config.yaml
vocab_size: 4096
rope_fraction: 1.0
tie_embeddings: true
beta1: 0.95
lr_head: 0.00837
decay_fraction: 0.689
final_lr_fraction: 0.0
seq_len: 1024
Each number is 128 + 24 x the weight over the matrix's rms, rounded and kept within 0 to 255. Layers, rows and columns count from 0. Numbers have three digits each.

# o: layer 5 attention output (transposed), 384x384, rms 0.158, rows 1-8,33-40,65-72,97-104,129-136,161-168,193-200,225-232,256-264,288-295,320-327,352-359, columns 0-127
# v: layer 5 attention value, 32x384, rms 0.108, rows 1-8, columns 0-127
o256:120153102145090136119131144116124119163100154112119153140107137095111108111113153151129115120157144161162117142099127121131087151176118098139136103113117136108138106145082133128165120161148134074114108144133116127136186096133141165139131152120146123149140121146140138137138113143155171128102104141135144127115101111123139119095136116106128136149183141120150091095152126158109129136168
o288:097121090161128126138123123135096104103116133125135160098099160069170137124149128120132146145128125106133134116145146134133137120161123123117152123127160102095154149167146139131132145069118138122114140155117136144122173120119127136136132161110153147084108124122148154129130117143132130129145124119138143130122129131109109115081115119120159185140181159155157147091110136095146131129145
o320:102119116107202155153153159124099139135170131137080130141175122128125125111122112154139153134121120078120105103131114116131117128128162083170117129128111147128131117122166138148130141114086163125158126144161139142145112093117125085132165094126153133125140133144115075160115155114123166117144155145141116098137139168108164154113149093148119100140070157086137179142119099120122140108136
o352:135123150109116069095156080092130087150127134145133128107091160144117144136125130144096165093149160147106119117119156150138201119128124158130117141160138145135121142140141162106132123113159156121130135069150164141144138167090129105123091130104156149093117077152102149104141102143132065147109101135173138110176168162154086113193123146122136157108134140166092104090144125120118171109096
v1:171164146139132083133110120126117149125138124176126111140116126187088160140125115103129109082110168094112156137107107139131138144119103178107141120121127085144157110129206124113145130143113096141119119174161168128138114131129140100124093145130128122160149118097097143116156112129092170122121154117115141098160159161126102099075102083136116140172175106103141138143164095138146132090108
o1:146114134151098127126091161119164140111128164136130105115107133145122144180094066119128141105104128121116114153149124127149147078143116096157129161100137098089081128148128109128168077123164163132150084113113111120116125101120141096130131115110126079145132179091144185114159122140138139079138126128142168078143142070106130098142167159175131133163083153146138088126101128149140151113079
o33:144115135147143138118137130105113067111104157114132133129116117103130113103124113135177152126124115155114081125086142107105144138127095149124085153102153126158139124141083124096105115142120151131104108093069159148161126113099146132111123156128130141124119141155148086182108175158108115180184141094113141138144138149119164183135133161139123196118110140105102122151155098123145141069154
o65:088135142077117137118138162138106125148095126086125111129132177136134151131137112105103132102142132124113095075141156061127102163124131127124110041147124111186112117144102185091117162135128153134152182147110125118113111170116084142120170131133139118093118108103172123136090092181101128165124169162163117123111114089120140125160114160117162118122120126114106107122130144091139078089151
o97:133123075085141132116161162140115094134112151128140129110162134141119115097117149105108171158163116119123159146142114128081123084087082115116141104117165139144114121133178139120160137174152119081127146119193137132108127163134088109132102140119111073100149119125134115124153122096104068111121145144102104128122121175072159119070114091112119116135113154158148107140094143131159112114121
o129:083156091100124109109141110140150128166091118099092155136103115123116114156122094140142137113134099151154128147136124137102148156140158135124138120172084203133148111124157156102096164116110116131087109131140117122126138112164140106091090106127139120140102118157135166139121083124141119109109107140161145106131108130100177098081148068161143129112132129144155160139118142111136135129144
o161:154137144149111129126076145127154154110114077136140173125117162146140160120138133115103121143158161122141134105133106120120123150104119114124144152148110100109125145136139118160150096091110157105142141117134110120164099112106135132142132126153102157139128122154090120117092152162135156139095101092128146164149131111168118119141122144121137124151157112116124163122102158144093103157143
o193:143149092128113133116096143085129146129121146148117134125072098123131109125160106107131162153084122124164167101141091173150065141098147104142147107135138154075171119124122129140099121119154126099074069134155128129126081115139060152095085163132138154142152133167046098103160118136138163116126228136101144154127161150140091092176116144134174044161178133143151133174120126103125108128124
o225:107076151132132142107164132146136129133112116155133124159173084125113121128144161145182106142141117112143134162153125138120123108123115137164120107105116133180139124085145145139158144132128143118171152139107118143128137139116125119144108095132082117152134155113129136116130107114119098159093132161141117145098150160106089126114160149162132159145115088119080130145136109129093112192123
o257:126131139163158128153132099141135104163184142186097150116152101115135106118151141125104092102159124058121116109137131135098101103165144125101154149180111140060089144122133105132128112142164116124155159143144109103159086129134152101104122166115112137108129088141074132072132100153106120119099107156085126157118143156123114127107129131106130073122105120124110086137097092128132109153131
o289:165137108168112108156143131129124125083186136107187099150133117116140164107147132177124125158153129129105151113090114144146106113122170131113116084134131114166129098106124126140137117148140098135109122087129126129158170126093143141135114140132080104152105125095125148136134130113151141116155101166102103103144128137188126168165088123110145091102137143084112132149127089115139118099146
o321:094119152131120163154174116171088165145083118123141152123153136092118096120142125146101124104127109180168105175098091160144145160167130156117092162117118117104165125146071130125112137121112114110102106090139092133087149125166122122159169138122152186138088099128137126131123107071169126189175090116163112122097129140130136123120109091134153146134110111140157123093093112113091194133098
o353:141112105139099146165106147117122146110136100128135118129152131085088151112137147123121105125101095071167110102123115074118157117144157154136118129166124158117084127133080139128128149121122145147128146105106128100120141159145117113136134124147131138108125110147176139128102122104131116127127090121156129150152104094112128166138120111111136179067107131200142091100083088127126121181147
v2:123134141126151084164093188141132154164121096139116103114134111171120078106143116121126144132101133109144147124121122123164083141140132138135170153105094117142121097092138134095187100117125104111105126171095121115155168095111076156171163110106133157136126126123094115144140127086121087171146150135110102145102118101164081155134145149115111164135118110157138107097111138109133117127107
o2:103117097100131138177104108097146112128086189119120146112140134106130161122106160106128116143128146103135117128122120158144119081137111103114159172129159131130145103135139126179130128090137155138146135141143165117122129149164166160105105146127099103137130167133152139144090130136097119084112101133120143097142141125178118109115109113145184127119084141121140123142122128138104123113103
o34:098133124108114128168143101143087098115097127116129111105146142114189156099083118126172138142146126154106144122117122090143137130151134075164130117133083121141110091102098114121131095136084146095084161136144120120117116167113145107091119100119112118099169109084143129108077133119101131104154137117122157090130096113115145117079109141105180132108108121153110153135146105101076096113128
o66:095096143097122121137125142095172137117135116112098144130105100142155087129118148142158131082110109143088095096108125088137155120100131157109119141150135136082118114147172140130098151103123145153134133098082124120105109120094148101103138138164146114169143135149127126165141076129154135142096169121160147086158126143099170116135078116123129145142158130110105120112132134143163149161138
o98:145113165143116152091132136115087108093156108147099124125181187129097094144107080153129150146164088172130179102118114154116115125126153130114147136120136128159152133104138138124094137141155095164116135128097161131134143105103067101143160178131110162131145108129176156133184124129112132129124147094136129120139136159141114124133161091150103105127143111136156155129117138158141132096109
o130:145093149131140163122120128142167176132171124138146124100111124105133136088116169122170130139116146116112137092140147101120132116136147127151060120121105094137172121148129183121121147111114132164121113146122095145116135150156134147154119099128162139063122154128194084121096124103154107113169134119137134145094150098099140170167120136177077098126140122146128119122131146145163151104153
o162:153191150067133084104124127115110143150144148146161165124139132115157132149106137106135134094134100139114142137129107137091116132157114137085135184170131153104118121122125129095148123143135152150143059118102130158126091096169141131116108131124138169102128124088092080157120106114142097090073105149153106117073148136108170171124115122146064078109118139129097138137129112145112087132104
o194:111177131128146118112146135131109139169118109116115120144115158133070132120121164104109149161139082128120134092119120158134149143122152129118131151098181136146123128109123169119134112140110104148076072189149146129107124115116120136152150097105150125139164101142126092097141127101141146147096117133119111136084089127103107113085143134133119119108097119112099132131161164106157134144133
o226:076155109157078131153100121159155117176196117114152124174106090148105103146116138126160131116144172096144099202109147113130094122077170104149135094101164135150120139107168092096163134120156159089124127127125132151104149119125145092147109116106114166116124160106094114176129159141183142143117129109089098123159120149107155092120113167124096130131138130110143129172137096138150085147133
o258:174145127155183101113164122117083084120129117090121127103115112160143181118115160146082124143141130123124117092167146139144143121100141148147112126155142142108140139163100142161093135094080103108145123131135111136136119164127112136156120120076108136186162191105131130090152141125117129153140152144122107119125111153159122118129132128145141150132143158078110140080092165094132144146146
o290:090135170128126125104114106102165141150117079128129156166110116098103142131128149144128147093135137065111142187159128191107154121127132137133119080113098151133119152102124123132133143153169153113150145109109084103128110151087094117117132142118122133150135118118114130108128126145077153149105149100157117192173109154117127143126140170099158142148129067148130145141189079092153117124156
o322:140115132142170135154156120118108155139113135134104104137144106134144139130152127161102079130089129172151137127120143094161145132169124131069109141129088084134145154164093116160130148140116088118166169135124135118083096107164107132129160110120166133113140125144107109142129148152154141130159118155156118128125152129082163108131189114105108129130138166147115102146124169152116157071151
o354:130167147126120153134090129159155170148138143116098137168154081151142078110156118101139120136108143125170108128098157145126103106147168161155122143140120132101103143093109151106151087146152101124128121103161122157162120103102117165162102158129169135146104085108119153139168072137100108111102108107103149139133141117122138145136120108104119111118130116124187147144099141124129159162148
v3:115128123100133122139101137114140125181124110104118152149074128142132075130182123113114114151118119118156133106128153123150139123140131133123099174140120121106089136081147141137138152128134132116156137120115146175129130174156106113081131104137091119141165140158114110153117168140148167175201117081095137113103108111134198154155175106146136163124118106109109128140124113099145102120128
o3:146170161134103128100129095106081126114180119144132111121152146138134126126128087130112101140130135161122169100138161156101144122125135150143128084157157125092144163138094131181105130135119168160102154142126141106131123128142179155098148126098189157081132114144088120142097113060147095125135101094149134158127151166118121140097159151118111147134156123191103116096132124107122150119142
o35:135130145195107090151159157104132134091127130076098144093135106114115120146102097110114151151141186088143167119101143105144108162071099144172150102130087143131117145120155121101122122116177110092162140152131120064172127172149121132171111164095089131144157113135172188115090123158140120120128109121110136096139080152111104103140122105147101173167163091133150125146059132173120155175171
o67:122166118160151136140128112127157154159120136165139123107102140085125162164140113103126125097150110139075154143150117146169129104130158110118124153140110117155142103123136131124135112153136120105143098156129096114147116112164150159124148142139127110151126127117127120143117127152148127092133122132120150123100096114122110120126118098157151095143098148124143115124122096116130114136109
o99:128099126140116176154142099129118134108140151144127137140128143150122143121154138119114114141152090120099142082139129107148099106159104125118076134108188138160145123138136128136133109114096159142150122102151108137123122157145145152117135094122121121118119131142091070137150139149166109111137104148120138117121145104075156121134106140130159149139127112089070137118147172115105110130115
o131:183114127103131162129149127104131108146146161138137113122142150135103133196148132122152138115130125104094117128140133167140161157098120139136125140154115106142111129134155118144139095112110111083131115131130138115139119124127087093133068150121129139138124138110118141112137110128094162123146116164153114108140103153183162137137110125125092123078109119128143144138077146101105133109119
o163:118120111076135147105126100180129108112099131127082069149113087124146089123111128149127087113154135167151130107135126107132084106092146109134151111152154126132161099161124145154143151162158129086141123095165144116120151110124158110148109121151119127108097120154175155111128119148127127123078145122066112125147109112135125129145132136114169120120098130121141109120143126135130101132088
o195:091123184146134183095118157125126128129123156129158133088095125133116107077152123122126122140084110117153154141137161096105127111163147099118108154120121105156147104070146136147123164115072108136112129108134143133135111121115108135132167130126121095148070078090165111130141099121124134134110143121136130149106089130104150151116160118119125115123105110102109164099111158095198128144097
o227:142145151125120127106109137154138112144122094124166092154103177126127144129138165125133162117120090138103101129173137142131133146112113140075097159098130114078118156110095118105128129154152071138118157114084124132108159092126112148151128104147112097170109148163100154150131141160110097127140189128110121128099135162157119157173140143124073118114148162135125127096145178157112077135105
o259:116145139134161126133138173133142122179135129158092137113137102136110145118129136113157121151115120141135135164133091155100182122142122162087138134166151132138128106117156095117137089144146162119096089090158116146122148116149159120126122162162154134116137125121122122145103157162122147142128173110143149137131146125120118155122152118108158158127144124103139113136170106131112157116110
o291:116114132150131117164156133119133149163136138133115150071096131105126150109129117126149150155113101119161109131146099128129141122184133111120158137107111106152121119166110161109132128125080143152136128138125093190159132146119091131147119142141152134138126093124087110096101096136111180141153100121103151153123139086128171093132125148168110076092113154143119120149141092149135145113120
o323:134122070127118109146116117089185120147092141097182152147113118117128105103112165151112145093121091129125096169133135111109093121123142112127093117135125116121126119140140129116127131145136134161113131105139102084133118107096137121185119108131119151130123176177138119117140129159129120169121136123147080099163098126122131148156112109123138095138139156119120162101146073190126123172091
o355:135143114094151142189125137135178151123106114102129156133128114159134129183109098122113109107126140149167148124105121104119108120166142156119118182136097162130110077118090162127120149095123096127075094124121126140121096107101116128128195138128127169153157100115145128134148142112173155151101108122171082160124123164130159117130082150072070165146131127130164131139132144118119121136131
v4:118120118141139121121128125154107113140179122136154133124109097128110127130124112157167137093137158107131131131127132109097086130115124150169163152114088134103108129140135136168099091153110151135089111163124162123142110148119167146149122141113121107134121123167147166128138099141137101126147130127097154141114135137187139144132142126132118142090143136144145119146129117117097082118171
o4:158124063084124121112150096103135144114117168119157118127142159165154115128084120108129140170133095192128149105159119136143162143139137130137119126155173126094125138143130112136135146074144132179099088135122100127113129140118133170132112152125131154113122145113092117088150141108141151123137133152090105101150115102119156115120117125138132095088091107138140139120114123153158131169127
o36:126110121139127132120090160114116092144137120126119126103138108151171125105115154125164143142109107138172124138116121099173195135153144149141103134106090119156116145111152158156124130149152129121143132106144102093101131138128119143084134095150124118120142151092157114162165120174154099101129102157144124128063116164098149101117135135120108150145110126077146106104093097129161123117160
o68:108124173152125129182126179108104119164098181136099127088118136117132117157106132123125129112133118123110135146134118103175117140136093131127114126079117135122143146151102157159111125151121087109169133103094146144134086098088121117085104150139130161162121120126119181109105188159114123135124116178142101105148181134141096159140143116097153132130103103150134128127142138114106164130120
o100:122141136109121107128145137137134173094129113138118136115124148125143123126178135147146149151131160128142127129121129125122120156167135128152168159100118143117155133163083179136066103153137151082163148121148168131137189138105091110138134134108139095134117142093120171148171146135091101134158165145129146154114139147147144129134112187085083137100140131119143098097129115118090118119126
o132:166122136102089118164098125073124099103170113143120161099151122138071152132114097122129106120076149123122129133091115165112181091113096115157122133122101154175139127093105092096104108082134142097132124129118127155124121094135105104131153175092107098139185138129113129148122121095112167160123174119140150139126139209106114105139112079145151146126152103163133121145165144136151120136115
o164:155164138096130144147120129123168138091088157108110102120122164124124125155095135089113144099116126144100118130078150128123112131082174134145092142105122151140163112088136125162125126171127127138142159120147169151153119152130125122060119130103124109165131126107128140152106134165099122122083138151154110130150124151124148160117130103139115136112105110134089147099144114127119110121086
o196:160125145146107120101114081106137102121131094166118147104115137114149135097101136171164096141153156091077092124113149165132109135085174165125128094082129159139155112136171131106145167119116139081118150135136137115094131121141152137098055132084116106119122160172156145125113121143131128150077142122116128153099063111165107046120160139091170134130128138197114108099161140090098102098147
o228:104152142129100148093121105125090119117129115133144120103154151086133136118095106140143102119151092130140146163145113136106078139110115139082103090164151089136127085097157148098125151108119164117141139115120129204126175142079115138138133086141148115182119152130151147142138132100100147183108112145144103110134139111143132151150114132095111165113108112118069102128166155088156142141135
o260:127118109125163104114138118134137130145143136112145154141140109115149117135149127126116108123092176103092107124115116163123139139121092150117116124133135125120144125153159123138139134116178136142149120104120103066105123161128110103154117122149101097097124084146086135125076169096130086129158104140121141117116144141144106117130139084111133074086155138116170133129070122132101164117126
o292:119092128167099126101130099149133127128121153129101156140134137103130109129160102162165105140144203122192113128124142102105102135151114114110173094128095054106091109135056140104137089127116152143123170144117121108109125128146113126129174116176155166113104067109129073132157068118154120097144131116111134121097108083090138087142122117147119155159122150121113142160106111129125151157113
o324:117111066156165169108193140172083123134124108102130109095135112138124129130168138116105174090104165100139130100177140087093133115127140131141122159162137145121134130137125106125173159129090138134144115098141118153182112095125164045192134105128144142148083125185161143111161123090124143102106089084129118143175137074129157185090124139115160116172195129137122138119125124143145148111126
o356:171144145146131126119139131155153108166140094194086153166123122100094162153141101112104117134139134113089143140113144126089084143113102103093150186121132184172142134096152106106071126116134102134115103171142176149103137130160132157114145123128128117115151164133129081115128104143160114151125143094138144131119136129129144137141141147158107139146125083131151100132152130107115116092111
v5:126098128109107123110122141082141116123143150149109136120134125131122146096124121128074129116085157093112108116150105144143124092141137164121136124114115108113142106140115126114105110159139099118119093127122091140136157111125152137165120122168096136134097122159148106119121138127111119142143097119110121104135101159084115098123153080118107139127106121100164104124116141130128118146176
o5:138141126134165115155155160186153136123153092088133128174150152148137156153118115121144093152164131172144143135104148101129158155152125087091167128141141135143139143136119125139099139145159153105119144158106105108170140142096149173137114098122149128073157100106135098130104138121121131142122148140159151111115146181147125123107136134105145078120154118134135115115145126112161169098128
o37:132148153136129147098142110172123136110173133180081162120117151148145144150144121142136155115131111118097144105118088176141094146141127120156123103140148126096123111117093122147113088139169102126160127129128140108160136109105070144131088128139109115132134174100124102142148193129128144112151151120150080112124114164127150126134084125130151163139177122092123168129138151146127137115122
o69:085126121133161135087103122170152095136115131134122164149134122142100106126136126162081109138101135142105109106101130157072111104153109134124136179115154141124116162089134141125116155091104136150119142062148150127148101116119172069135158132114143089086134097113098136114129130099113112134139125157187116168098161096165144142145150176165115116130143134132137112135125104148146093131147
o101:148146140123152094143107131128147110141122128093111116068149119168128132103109158144139163142124126157119107166130126095117096119125126106122116125135126112123142124127153127113157182121170174164158133113153134127132144126106132093136115086130110146139124124113136128125086147119176118126131124148091146076108121154113110113112149075090135147139089116097135162123146163148167093123144
o133:151109119175105125140134091123117145106124087144124107141121139097145094154142102114115144139135131094135139126171142104086124132158127139178118132151123137139114133141140137141101093126128138092153150139123098174123100124082118115146148158111117105171102125159075183134139110113150129151130163087114107130170129125097098149108147141106083155130139134150120128125139130134086104145124
o165:138138081140172158142123099114117092145121148136122132134126132122107147118102133189187116110147150166111143157148172116155130128141122165129106152120163137134132167133106087150169142103109117085107179129132109132139128117152126115111168141143112154091131065138121116144133128140086119147127133135115137160109126119146125139138137167116105136110135138155120117178076107132145121109126
o197:103147148107162126131082128103158074151126206102145125124207110098141157116097130095144119100129167149117117112116149128128114148140120145152119161109078135113142154162120143080161149128091102105110116166107130134090152125105143124119121135120108139150146148162133090110166104110151093145133139107117130076105134116122114078107135126135091107171148116147098135143122134113156150130110
o229:119132136126082102137120094094150114109125133140184108075128150136078142125129138124135104090080129126118123146162139115097125116092131140128130146137108146073153134133156109120167109103128137148127165111156136098123147174122108147115091118179123171160113129161151128112096114165128151102085129154105137120132123081166163122129095116125123126168147110135125120136119098116108125119116
o261:100132129088128139195181149142129177139102135097110093122093135134128122095145129116133146138104126093120124067150126118092157168172155150119132090181109128150095124116145112136149142122101111147116099138131134160120124139178141055143170159130194146125114083138105133158133112130169120153096124126119160143160151128108089108122132068123120125100134122142109127102085137111125133146111
o293:128098125144106120107136137106115132149105147111155130127145121127126124128128115168105101110123154168126162152128112148124098082090125107145128128110136143137087101145145121142115141111125165124135101121139134132115141119111104139148139149137132121136092144137110106104076157106149104118133122111096120130148124145118103138157132152119113132135124132129114122168163159115136112128115
o325:128145105131110179139139120152098180164122127128150110126144116121149129149134128080174117140149118087164100096142112174137159148093149151129117112120140106139129088089109182139131119128123152142120148135101112156115118160151144132112128140072159085116106153132191114126162113115122124101152136121136122154103075078097149139133123138151145159116101116128203117125162123126115178122116
o357:125113114122099104134102136093141107109161156146121142100108137108146095086162148182112146138108127123168108177118137164128158073131105088113119114124132133143140113154159136099147161132082127127132094160119140106120111105152144112129097097152122122147129150145122150142147146122067173127104054136150103119181202162115159169148151165133117100186093145160102092100139143113097109121107
v6:161097116131125111212118133158135067138164115122121185084113131144136131152113131160164154146106146137113140114137105148157120110116157140128128129122142113090147187130143142080055152146151164085168170097152080117132071163155146152134114121127139072135116141164147126105129122114118122074109121139079059137086104129111187161106104100149171163118104149110122149101136181157170138143135
o6:118123156150110128102168127147127102125103154132122148152173119088070102063168145140107125100151080131136138142111178125153130152129130134121148151139137107108130102120148154107177120140084133128111140163115121126153148132111136084118125114132129165092190127128137106159140159148128123174171111100162133093113106118084094118151105131143123144158150194119145159175144109138121107099124
o38:132084139125130145149130102136091136155146131164144105109087147108105073134141129101114151124091088137149123150159124105160087097101138101132101131149119123123131146120091156108114119137111113175108115073140169146118137142117091175123130166185157119134144150111142123127127124128114145129093160101139140103140144109118132153122141135128118103117102159191121122167131166131150112132113
o70:126133126125141120108115140164138149094163116139141126116090133177130092081116107080132114159117135184081095135100135143095153119154114116117115139180139117120162143114121131127143144140135143112132078116140100143129124113146111102151107097096144136141082143126137132127129119103147129129174159148127142139144160166134114111155128117110108137148145099117104123143106137092131159140116
o102:104140103111176111111132128117164132143066124125103125118132121141100164151123099117115125137130165118114143162127103142116137118100107147125124158093105120094115107146155146116138126127125123114087074142146156102142102096098100119138133129134143106124128126148132167135138123140117131104083099125076146135174110139128138112104147129147084109089146140161150166132094109130122139141107
o134:117135142171132130148139144123143078130115161139099120106175155137164130152128124145130121119144126137122150115113163145101160126125125094124153094136139156160099107130140131135122131107124112114146134156121149107156116094139150141115137099120089143133071117140125168158116110174113140123100143127152153124121162107133114106106114077135118115122125109137150107122150092150140107185192
o166:101155165171093146135146146128177136115127106116130131118123126109148123174115128133119094146138185116132097157124120139123146130121117125129114104110093158159141102161130135143110126127140179105123146149147111087142116076117146113082113162111149122147126122137123119117138161121126143128109139131155114090135143128140132120081167150087134168121162148163113126114081110130108106124140
o198:128130130140148152144111137101126131129140141130117101127072126156135161159174102124113102101110150095136089098190106159119104112133103138108121138113120129147192196128125154095091082134123075120138086142137145163122132117172136130106161151089121135138129123160138117105167124104162169086105140161081145154172174159124141114146150120089098113126173100109091139110135160084122090162158
o230:125106144131104137120138094128112162151145061125133156171147101138175169112122097164130153140140157095128135122111158116148111088114127091159142102109131131137155148142114106145131146147154143125154141143140093161096104166164087161132114139104119147113123150145123094132109125100150103088143113101111142134127131133164126175132106112148162123134167086126140130119123161135144120144130
o262:115155125138098120110098132113146177122123121076151155172121105128165159132124169141127124144132143159139147139142123143124123153141145160143122112115122110101115113118123096153134131125144184127114172149105147139119115130149173142124119125075092160133100159118117137129150099140147130128156158183115124125085108135154153170120116137111149138139102081117153106147108109124124069140121
o294:162142101082163124140109115137123143167142104113128147147117119145082101148113122131114095100171124159134126150091119119129124146157129131143088136145132138156153120119121127138098152143113127130142107091156139128134160123111133149145122083132117116150121121120140131073092137127141116149164098136125138130114119130097165128173149147083121164131089155104117131111133152121159121147114
o326:150118091122139114101125123103103120127109132135122143129154093135139169141110092135183100116084142085131103071140108118114106118108149142121172128141122122155119120090119127151119124138196114139097161139140133125123105190148138151149172135130144078120139083109124172135153113145109113121108118132165125150105128102169119111124137129172140089137136095161095137109176103120096151120117
o358:092149120119161134144122117140148128129142149143148114086068159172150113100145112089138138148151159103112097117155119085126129090132120132119084182132128151174117106172145131106123115108115084110133109161123139115152131133134133115146141168143120133106091142161134123164127157163126112155094137182124129143174110106119091159129135146098100125101109115145099107090123146130158113101110
v7:130134125155087120158145154129162124146140152116123136171124188162116128117138125121137095133146170136133118118114102161142105130113171100142141171164151110139096156154128162085023137132108109145128124127157124188100132092123124133122142110116164136144112129093158123090157129142119149132175096169129100111080104144124132169108104088142113141092127105139094133189148142148161182131119
o7:155139123132134129163091138138148140155136124117153099134130072110093130112115107140144111109132115088094139110170099108112112120110112103138147121148133125103086080114148093134162074095105138126151139154121143138094149162137107129126151113156116118125149098105137172123146132107131108146120113113130132143141090102153122158126118109113125139138126180144086125099108105148123131175093
o39:105152097120105102138131144163138153114076157120149130141147098111156141132110135130169123125147160137116106159170108111111125152084158129117108133082112108104123101162144119181130133132154114134179097140114140073114178117146133139165114148160107180141097142109196100150160157134121153138142111175159109171135133060134061144114137166124113121118115109099149125112097115106101101135113
o71:143153137132129132118145109097143081083153090167118127085134162099109092190075088139136089108159157158122107157139153105138108136152073126159108070166136131128151137112131188129143131151163153142120133167087124137107097131144120124108097116138109101166149147116159118147137133123091128109104150148176145131142190144150154144133120168077151135161153138147126143087113154154142061104117
o103:156133158118117109106141110109144138139169123123137152172111142109097111147148167157132118144154131153138133133138122111142125071126140090156134127139160167129106147147128113148146103092103114113129127124108092168118090133149143085128144133138162122104138111124128081089120069076148109086127072120135140121098167158114122157147142132155117075091119079103103107138165163114117153100123
o135:103131145089136153108164128096104164171128126093151126156140122115150124101064193153117133154108102127119129118114144128152123125135135118102092153127114135099170137112125118119124169136107117147126153154152135130091194146145098131077118114080133120106151177101133122088121148150133099135158133124149161112097134105091143122140133085123138132142086107142174127116147100122124164152109
o167:129146155163135161090156114144128115093117090126150133093128164125141128148124113074120163094126145120127164163129150120140168109121120163120111154139125085167129154130149131110126120107124121112124115135120137090099115105103108131145133115108101120140103116131110082134118122143158115130153135126111179119115119147131138128121133096146120125125135086188106117155128133117167147088140
o199:134125157166164169089106149132123114104126189129117137134113118130081110173143161088132132102106161123124126119079095147108139100152141118142152123136122136159125109142130183099156139171125146107104124129123144118138120157127150167088182149150111165141151205149114106169113132091175127110100128101143103151141133148100108130137154113155162144153129104111138099162145106152147092097136
o231:129093125141129114123140129140120115113138119150130094112158113153148146083111125095166150151153126075177059103091138139140122150158140118135170123134121138126099105132142135105096205138086087136143082102108119146179091121082161124107114146082127151140122104134143153139122116121084105140118084156123119166125119139117136115102120142134175135131072122102135178138103129117109147130151
o263:163132110132136125112166135105108123133136134126116157099115139112126079119134171127090120105142117108157119165090123128149173117108136151097131104153135125145139128123079106097111096167143121118079133109105143103172122060103157132102073121134092096107168126133147139107122119146090120136139149109118095099114120131094146129140128191103127145127108140125139116171081133155173127090119
o295:121119118096124135109097116108123091128141114096117129080136123141129113127166181120118084104126130103120113105160139132115117146143118135136136123130126104151119101152143128128126069131169138135110144126170110150120147155129136126157159134099113097156147160115075159142089141095132154144143129098141118118148147179133085162148129079170125168134150150104154101107117141126130122098155
o327:097118122148138125150136162134093144124099182165097163135129125148139134146146128153117160135120110155126160116122123138128128141193132174118144127093133125122124174144141153158128163111099139121139143111140161116108124128126127170104131114145169165092124095115080104156125125167144141123153192177134135099155147093147128095133157129118136133107155150153151127113140190090103175137123
o359:113079178146105176101145076145123108101124143144155147136164119145137178126129145150085088127193144140128132140170138150136119129153125133154109148118123154175122136127117112096188150098182141115105115095092151127134064132138136113090119106197117074129110139184122097108100116115130091148079133157078085142116150165169153085118124105066121079118125145092150180155121112137116120143155
v8:099081135124136128115130165158134123143100117096105135117140128130106136113113131160108144204150169153088158141115082073149109128156143106133113123130118109116102156120120127091084118093136166139107126124079110095152147147133096137129145116170127124079121134164129089114129150145119145108122142121117186130108118095150137104140145101163122076142124155103147110113165151171122121070121
o8:150136113097101087115119144147129106132136143141126088123087105138145147135131148100169136128124130114111125103161113140146095102150135116158126134108145121124136119132092099140118138141158104120131133109140137186109113162101116128154122108085101103154156147104120172149174122153120133120122119091154104112181105112146095129148112167128122100153124153115120144121098131110143139167143
o40:188113118102126118095119096100163165102150124111205118107124123125115116109126086108105135137087180131089104105126115109147114126166110138093111110158149115113147120140121130137188114111122106166107129145150125142147097104122131113117140115121149128114123130160066178134094111022180144102168128144149141114135150107165131119141143132114154174105111123171134134143136112100145145095110
o72:110136151164147140123117071126113163153098126136135137155118166117115130116131130153138125116167114100134151086108155106138086143127158113096088179103084196107125116113150174162131122113124143087126126128133122075155090139115112093150122118116133125090149110157137117096092099118082141131132136126133145154164174147064078134149118113134128142120116140149136117124131109129093134073121
o104:123085132186159143156095127147098114155086101092157129142125154107127135130160143146132158151162129129136112166127108162123119098135114154102161106141133119125121097146126092116138132163148158128112107148110137123131147118135103130134093185120128140145129125100139096102134170112117129135091144099141146119127129079126148142177147109159118129149111123138138157130127109127155113113164
o136:175112139162151132115155126104171118146166088111160145153103131154100122150131100111119099172156094110101157119130123149116131139073156125113109155172179114117133091105124134131146128152128130131155143079115105164139118105102134138130099107083111158116118113107143152118115096143123100192122113125159111143110109180086121133118119142106132159113116123114120140125129157183126129123147
o168:112133138136148163134149108121141110103104152137146121101120107130130127117123132141168075099131109100145155130112147096143098130093131130123151142121117174137065155137136114102147111125131161102134124145123099125110152159115129139123105104137171099099088161120158133135137164158149155119142121100161138134126127110162098135093143124115113145129136134110141083094150138114137142096113
o200:170188114120151153137127150169142083133103166158075147117138136097128133118124166124148056105109151145137122157084129083116129104156121152126133137106089156138136134124173128130170142122114112163155174125126085132106123132131105140101108127175139084124132134110113100144126139169166113110113125072136108133110178144126141099123153140153133129131129120144099120123123134087163138070104
o232:090105147141131153115132115136119124070167151127088152096142097132080113097108108093120123123129122132163113148089156142136148142141126121179130118105110135143148126140133128117099115124161141143125135192144149065127105159164109152097171120167147168109142129123143110111075117158132124158140109157133125143096135123113140137112116145151088117149135142113098116144162103104126105154140
o264:089098130090132125099127157111124081193123098124135142188146084168180115158114109096097148124132055127154134079158151105080137133130135167101129140140093118183145123078147098102107090120120144107132153142148150139101133121155106110099152107159165129125125142104098082084110109105166101152152124107129139164102100136141158110118077132109090132150100096135104125189133141122089117085102